python train.py --n_layer=11 --d_model=192 --n_head=3 --n_kv_head=1 --head_dim=64 --d_mlp=384 --vocab_size=2117 --activation="swiglu" --norm="rmsnorm" --norm_place="pre" --norm_eps=1e-05 --positions="rope" --rope_base=36900.0 --rope_fraction=1.0 --qk_norm=true --attn_scale=0.203 --bias="none" --tie_embeddings="early" --parallel_block=false --extras=["short convolutions", "capped logits"] --init="uniform" --init_std_qkv=0.0361 --init_std_o=0.00768 --init_std_up=0.0361 --init_std_down=0.00768 --optimizer="adam_variant" --lr=0.00222 --lr_mult_up=1.42 --beta1=0.95 --beta2=0.98 --lr_head=0.0177 --grad_clip=2.0 --warmup_steps=265 --schedule="wsd" --decay_fraction=0.821 --decay_shape="linear" --final_lr_fraction=0.0 --batch_tokens=65536 --seq_len=256 --doc_mask=true --train_tokens=309300000 --steps=4720 --dataset="wikipedia_en"
Each number is 500 + 40 x the weight over its row's rms, rounded and kept within 0 to 999. Layers, rows and columns count from 0. Numbers have three digits each. The size before them is the row's rms in percent of the matrix's.

# layer 8 MLP up, 384x192, rms 0.121, rows 105-127, columns 96-191
101:503534474506469530483554564440501507524535445500472473557426509484522492587546520464531500454447530519480494499562464526537578511496467566475419564469489487486477526507509501518508476515509475524489448486530471565397506487572579544439553504478461545496546522519508542495493491599518502471
106:468536506537500495475502428554524511462513451469526481505460551516568544529486451461478422497532521435432458509589483492432485536559486546526511509482479437452481513511467444512531492530464521548555515512550518423498499503511542496502611492452536521530451457538561550519436474504487588540
099:467518483416495483425535434456532436580534448550520492562500466541421552514433537533479490511494456502451553507530619430505552544568608550485490562504440473464398440486525549458490499474514533529498487470496457535503485519435503508486514451574480540513502551434516570501526496524503522472
103:481578499487530484523552493501459488483463530602518499452479492545541429473495462472543473547483479525503483511493488499499530472510558404473467504503475562535602462488539530473512559431532493450447512528532473516520493515489436481523465567498512504564511511498500452521505433445548404482
101:463509429482510551403555610491529545443444475477550489498526566516481444480497580507482471505464492522553483539473496584460553550474523426477517561487511542517490528533509534523500485555500428461495471507519581446512545506488459551529509485515446487510517480575536417470544596495423452489
102:489538492561492523511531438410497499473519506444477477513522451605501472438447535485584490527545505481494483512530350470435474523455581452523464500498537533489476380476459508509449501501438483443514462515502547543574545531496555533473555503515465524511521424480494466496514522508501440467
110:492541482443546470510522426550483534539508476585589515550460515561473490472548475522473462506493483450423462506524566417555505529461430477472541516460470520454478447546469517516444521486513559465475495454522533463459538431541529475499471488470425428531468463417483464469442541499453527500
099:504519496400500506377495479444502421582529594516528512522527496506498518521519521456480487542461552515524434484547492540538471528570568482542522557475462453525594476450472452574508460430445477457429456519547470562498505516535466503446556499538516400472485444532514526576536472430506500474
097:493536538499548533523487579445486484453467492500475564512540483554480509459563527518502567439428460484473465508418476570531469479528476522484464508485485457511477485442483498477523478528563516489509503440521454426439544502525485472507483538530459461533469506507499496484460514468492544482
095:497481469426455507514516431495542473523473518455512462521473442483493542497553505567462550547568487534568505510517495501462439513514460528408449519532487590552518490530564474506467508465444504479532479437577483494504543529510559439568555441495447464479519523483511521498438516519432537467
094:540526463531482495500532530569495501509460497544518483477550512482496461526476569504583481523469451483528479505499467554544460506578458518506480395489483567472481508487436515507522508581491457476496553451458519503490496499527545475533523506514514484527524440497487490431479527522481556482
093:544521492528600548498478584486481506508483445464519436454471572511551421489483496447517534495467500482413528529458480559560533431492500547523498481445516560447552557521498497519486517522489535531430482476573552469534526508470581436537509487411470472482510516474459515531525520556510469479
101:448522528450530511516461536463568399493451447477464499532509451565568524529549474461459516440451600508547529474496415518441591511532475519477525480486386504479549447537431534506487606501507517468438458456534500505496492451508465486564485468536489528545483519475519484513519491471550481531
100:387500522494435471520486514544552479460532444494431457534504510462452413510550465542483546473459532505519480504552503483499483475551456472514516580525477508494576482552543449474491492552544463504503499461465478473452489580516447498518513471536480499482503509469520429445545505465466516481
101:436523461466495463542477415508408549480533480441467474493461503577428413494511513473573537505537455476503487502462545483476511512568525506517510490454489380537479536552545551475552460514482463570511472437513564501505501514456517468568480520512499496610528548515486480466452520489497487504
108:429503486426511501516514477460514458492479525484377502524545544527496506496457559485515472490449520449574489446451526491540512525533505566468516505543575486510529490507446466500569428471513588485576548484533513451519494532438480448499544497479494512560580527470606515526572552561482550515
099:563473510457562549492556498447470484510506466456521462451557571487535458510495481419537496550482542479478472507514459407509519515523474518545455511505554543485546517496472498518449455474485464482518437517479537579500526495498595435478487511472492461522532545519459501525500511465490512453
098:456499433517411464447535522577547489501499474476440526507407538472487468504522463494555572459462456494452526529525503534419458467482479487545529512569463480450492491518462459496536429518534488442504484429512459525492506489526431532494509476491530527548571475476438574523467460457446462512
110:388521485459500469511441568519524568532542517493440438466453488500485517528494485521528555463511537499488384560497473537525432471482415526559526555416505465438517521503511456493534537471520513530555519471583474453528484434479506524518498536516520519539488468516516544534501549554509506557
105:445490508523457484538454469504511487478459527526456486504508498412461475436567587489492601526510534577480503572477501499453546469457479503477474505462467498501480481463428452471494487533431509497508497446533411474430545500425542527542495520500424500424461493467510530513446505476526610543
094:495501514457442516491475472510517486520449492478556478476530436435513493525541507451501450426449448463572505457522505469419485463481504519463549477439477473469518479507528505511515538589447477461550439510547535553532554499510482418500529487515531455495530455552443509508471515446550428546
109:574581481500499560466421504489520474521521456504527504483461605463479510465449433464474480462528487445508518482445470609474485409491465462509514491538492485510486518497478492512522517509531455484500511391492485457462554524502562497552485515555466404501526530500510455469508517537432469569
093:504556462532458462545499530442520439520483473513516485466458442545487466535495525505517449504439598474516523529515506481470435464558485534562492537494505484443472507455495511567562532537507414486582515533500470575533515581469535558533492499454501534516543483495590538560450540521528474539
# layer 8 MLP down (transposed), 384x192, rms 0.0806, rows 105-127, columns 96-191
097:520521509505496520469482515469539558513478511484485461369497473524553522516486561490529496473503507537546483478550521505563548461510506475584460478538533494512551489527540506453453430533474495462524469550505513498539530496493542555436472569536500460502527407541473539480495465563508482478
101:503566458514446489546484548482497483528520461506511497484536527529494491547494470493514537475499526491462450542485482516467496486521449543542427540499411447468496573510548468512490497520534439558575506528569516523526537539582564520457510453572495499487489494479487513518459461452455439613
096:564510470516491482499465533503473521460458497520527572464515492495558493469495496473489525462487482481485432558443450473541444471466426509489499515498485506528528428543507495437537468477584457490457559453446443424508420505553496501471460513512561467511466521544525481526468576488532523538
104:484486512443523488486482518467477493519511471479486547535494506509514537448463589512534491446529503463564516475500424508524520528399464480453434532551506494578495437455568502542476489546526475428509490521620487463517475477505544597481457448546536550504431545396510471527467475485501403535
104:553473467523531497503477531515555495448440524524560533516575519500486509585464544552484517526481530450550507567595532513470539544473548457512483542485563567450454553467505572552509550502528448513464543444568543478444468468532553520486553409470528478444496516544524510483472528534514528509
094:544504448471515492478536567479473406570518434482493489482488532446481507463458521445540456520475574468407474506589499460546452530536525531537551486479566472463510468526474472592469495524493484452504452493436547437444505556513461527482507526555516526491540503402536532535464514446490544557
098:568479510436543529513447515434523464610498508506573526449464521482494506509448554496561470461490446499515532458496449499499477497423561587496511478449486461510532520527467518574442465548552484469511479523491543530480515379537487523528577513479432484570511464487490480501489452492459494507
097:512529493495411497487489446558502464466527524544466508475496531440566531464519483475515420532553546477471542616441448495504550480532469493521523500504540505495460466500523503524535516472543431511533544456503505520494520559470517430463500562481510532491548502479552537523541497538448476421
101:474491500488502522552464467481492473417513494491552589445504512497455473498498515514546465558470534473447529500516441581514466455478535454527596457514589478471510573477502542529438435489535459504517464486529486526543448457517540465516526490482428457500517415478501483450631478524575481481
097:537447527527527558441486469482510513467524516485449529553560506519501488500549457397496468509472474509458516532516473466554459440498471530546530526535526466434500550419485480565485513505497512528480469630513505521460532505421467496441457433488520472473534497605509513500494520414489492467
090:544525648480516494470447490554522515504445485519481500440511503457469524486505434473515497464465469514483522553444506486472559442510437453505461528472431464533514513520473434561499456557466473557436484515477478529481493475476549512518442540478430514549476486573534510488433516532489576563
093:511452510485546481526436492604474550501437502466496533485474446534485513548473475534565473514485494500495497527503493490405507460510478512488485577513511497477497488505499501502509519525556475570493524515476380516489450531542383461557496489536572539496493523476423468517443579505471472445
091:508551557457586517520454558462559476511487479514459519526529521505494533566424612507488518504491506484512499531472521438477452496527436488473531578502535435476479520486448487472513440503542533553537400478507456464474493523488553489557480445437505493466564466473455521504494501466551566528
102:534477447510476470514462570484565463485536509456497513447531471480482501532498483518501524466488509509530444589446538452582471521551500472497488491480426489523529488512513458522501520469480480448561572504502493595547471524467487452502445527491524453484474426489489440434542558527444432533
102:501532491472477496528488539500563464479505458456502484503474424573498521463418507476481488515446527424415452547527505421493431533537498458537541524494466508538385554510502466525505506540563513570490447527534477500519463482507533533463460557499540478459498544430426550485522458480560529512
110:536471545522530487495470530558449492543513547495499494484522488540490488548459493445441497469502552482558528525496505476513497517587490476441546529547572533483532459536484508529586482508487482534468562499527569502539497520535528530528549528531594548545487491549543593481582489444427554454
100:510495480512529526494532524524581497498577466493568466498550516511581506553538440477502513509471552483477555568475579507516565457565512475487492425481492467497482486520531429546498456498528529478429502587511559535484475453467520469496463525494490431478553499526511503494423525466527548479
100:550489410494522536460598463453475448475570510533561554435494511511529553528565563544568528524553492501485518510555519518455508487504479496473446552441450534489459458542572513479496524420512475465504534485498514542508558538490490507522477495509483593520564561553494510538491494557406542512
107:516430495543463488509443512490513465512522495518467540503565519546541488539510361503472490418541455508493463541472442530506450447532555511567521436532545475494514488498575530453478543477502482517521443474548539564560453480545452476564477549567481511491584490504452521454480476481511522394
095:487534555586461522508510452442513500536545520523475486484457491452532446514499518489537462489508443504469475523481538523444495517510495431529541482516513494437474516535474368488469539443509455539494507469541442499542603485485495522523522506430500521519496530502493488505482552523520491480
095:469422445540462476510493508438500524455578469476496517474530587532571465473551475478486545533578554458524465565493483509478506528424513526505520531495500462486464523457547529552447488542540493545480495571529535522463462533528483533516548461464432569520512485500481532505563534511483564496
085:474523556525550487530502463477463445543450481520488498503525500505528539547488477536459507379494469535521515518497534463452526521441511503499462538585477482522511519512571452504517505607505482575492525504547497478510437475427579549528458456520493547456469558511560554455479518510485535482
101:495488440530568522523591540567483519499592507500467477524483577427459492489531488494471498500486500508528438502441545554563551495497514502495444485496488469531551505474572491498483527472539493512451524519520503532462491448529453521547529493490527515475510534479525540541477426554517510477
# layer 8 MLP gate, 384x192, rms 0.118, rows 106-127, columns 96-191
100:472511520492489599474469452457531535512520422519515522529494494499437497500486505478471390437475569547479486477512512476445508573559472492489502519476558473512536521501461504447494497476523429500510526514513559547509476431486512529552560548540595498535490479485547556569499522561513467512
099:440480506460465473571437487543407568526441545481490494417503523500551486464486435514531466437557511461532453528504439555481540459455430539511466568433513426506477535507509515499526574471562492500554531514520523466535419582527485481486398531491523443548487523536545537581435524493488489500
104:515505471449468509508497471554495468568514540484531475472479519516419469556473490478544472554567486521575506445468489514483481546597545487469458451556460536494507532512561485414491514514572470518528507504558525452517586487520546463542447508519499560426559473478515564492501448531556529489
099:414507536529479490502555472492525476564572475536477540486552454492551485482547515550512517540545448487449474524497517568525494526464461516473534536424506447466504501527479527513483507534524479481463456482518490443478580482524512616512502586509561539545454437528486448501529449528537485525
100:500512543471518476517458411390534492502507475472480557479533485556491533423483475430608486491570516546476481512495452494453499544522524518477518489514547527468431445466537555519446556479492386441569474547494573552478445527479497513480522557519526536571475512491587482484582474467524512509
103:453497495494517496478532442555480555461539482493452504552565518545480458497524458511484521465459485492508556498476527430550542485485500571519496513458503511447536540462523508502460549540516560463485554489556483524553532479499523515510540458454468449511436528454513507417501553443527527460
100:527557462488495531524510437471499557425499496513493500493510523480504508500484505509508440520504500519470505513389460512459616449510432478532480440440555487493539435495532510488492479501561469536504518441527578453516479467487529570565478479525584465456516422532538470456548467467490499520
098:551501480497532442549461568480481577461510470535501482578475495578475440497504500542494577503492460499488477570557508507550532525516455605493429517502472547478457530570471540468475574442536457473472484456520499507556466556507537554402496505461555540517555515531453470526499503539550447493
101:536513497541490426449586478582472461495486451481422522449496411440471502473407520460510440479502525474547568494490465456523507436496460489491511493500528465458511498468442467474546430509520545471468479563524516425406501437405502483496465520496500550531514503552401537498523557466527455470
100:436491535479438492461533489516507459586491540437530520495573496538484511480504499499491540538604571493472580550521528530480483510497491506488451476510480511483507492481498422507522583531432489479472444538518545555508520507456513528509485503529501484483443507537551502493479544518496524510
094:531560469462526470533619484491460515516553536485536481525534479497538535456504446417490463527459384576491519445564499429469529482456511498500510458579483509501479493521590485559475489461486469497496426458485569553486484548460484527492423475484494548569477564474436470506546497439544559528
098:505500440523520527495422516509488583480490530614581517535455564507457415505471503516533515472539498468449474572510515483524497557468528499461423544467565446477494492438496584442561447523525534505556508525493519521476523543468469522429451508498488502565516499598455535545518516488525519504
099:508438568481511505513416499441466489526555543515467478554537535481513505502477494476507491530479489571493496502473445546504475558466467527494530432525528495498530468511509500538579545476612521513525533511488438523591482534456478449540522595500578447548537449529492550435584477512478566497
104:473512447428488504512473500453495539500529511514469544533502584469436509507520524466551468515504476464496489542510491484588535520471501487528519499504513534501464524438503445452547530526523514553604466432534473476456532570447503486548528502542528518586563629515600558595470515545492489492
104:525500496551470569446539488557430476429540457546457503481528542574517485450486464598492474480528471499547557613495457539520537396468493520523520513432499516499516485463561450509521489506528485487480469502560492528511428469540546448457481541541566461496458442574496528551549539511528530505
100:565527480443554580429533447453516470428481588549452467498463501485528532506523461553518526545496466454537513496513484499438602484512472424511518484487489540512493471474486548523534620575518448514547450518477522464491510440483511531447522436501570468527579462493468579472549542472507505451
096:425436562466493549515474515570501533543517610535509461505496510557491497518501553460508545486487479532522498544515513508473434558525424419540528505501474530567443471515490480501415548498499497562595421481547440504550469514519567454450457421478507493478525444421477476541517465533517545528
102:485565484507467434550517533475563523546562500469522513485594412577449519498505475498426447533472494503558515550516490505585467507544485457484534464430548430504492560496509587473541498586449429557469488551580506526485443470515523477536482505464514528486417536554419535458517517491509477564
101:422442518465562490501437455548497536517509553480466499458499491468484546472571535464467536501568508493452462524479506541489489498501508495506516542508456506417476462553471497429525433532481474509511525431566499509466535505492526500552458540503517541448526514564488490525527535558548485487
094:469453502516563500540461493555472466511580526472442556526462531485488469482537508559530466459537519479511491542464466488447502587507494552478495484519521526524462488543558516523520540524520536546538519553546565510471445432418491524527534505443544512473625513568549428493482519497490516529
102:553490465499506525547488558540513541514483513513465483425520441478529474489499503505575524495535509528539482553445470478493554517542507491397459501479513464566518531472548508543508548502493512493564463465526489533458460510433421479491500515582530516532483423500547458545514513520585555435
094:453465452544464527598545505521481462460570442455450509468526532526495475444447522516470479500485550492510534551563559542489540533503496509553481514496519561421486475494497477526569500500563471480528537486545565574431480503497500439453513475508531590543499466476537564493537449514527500483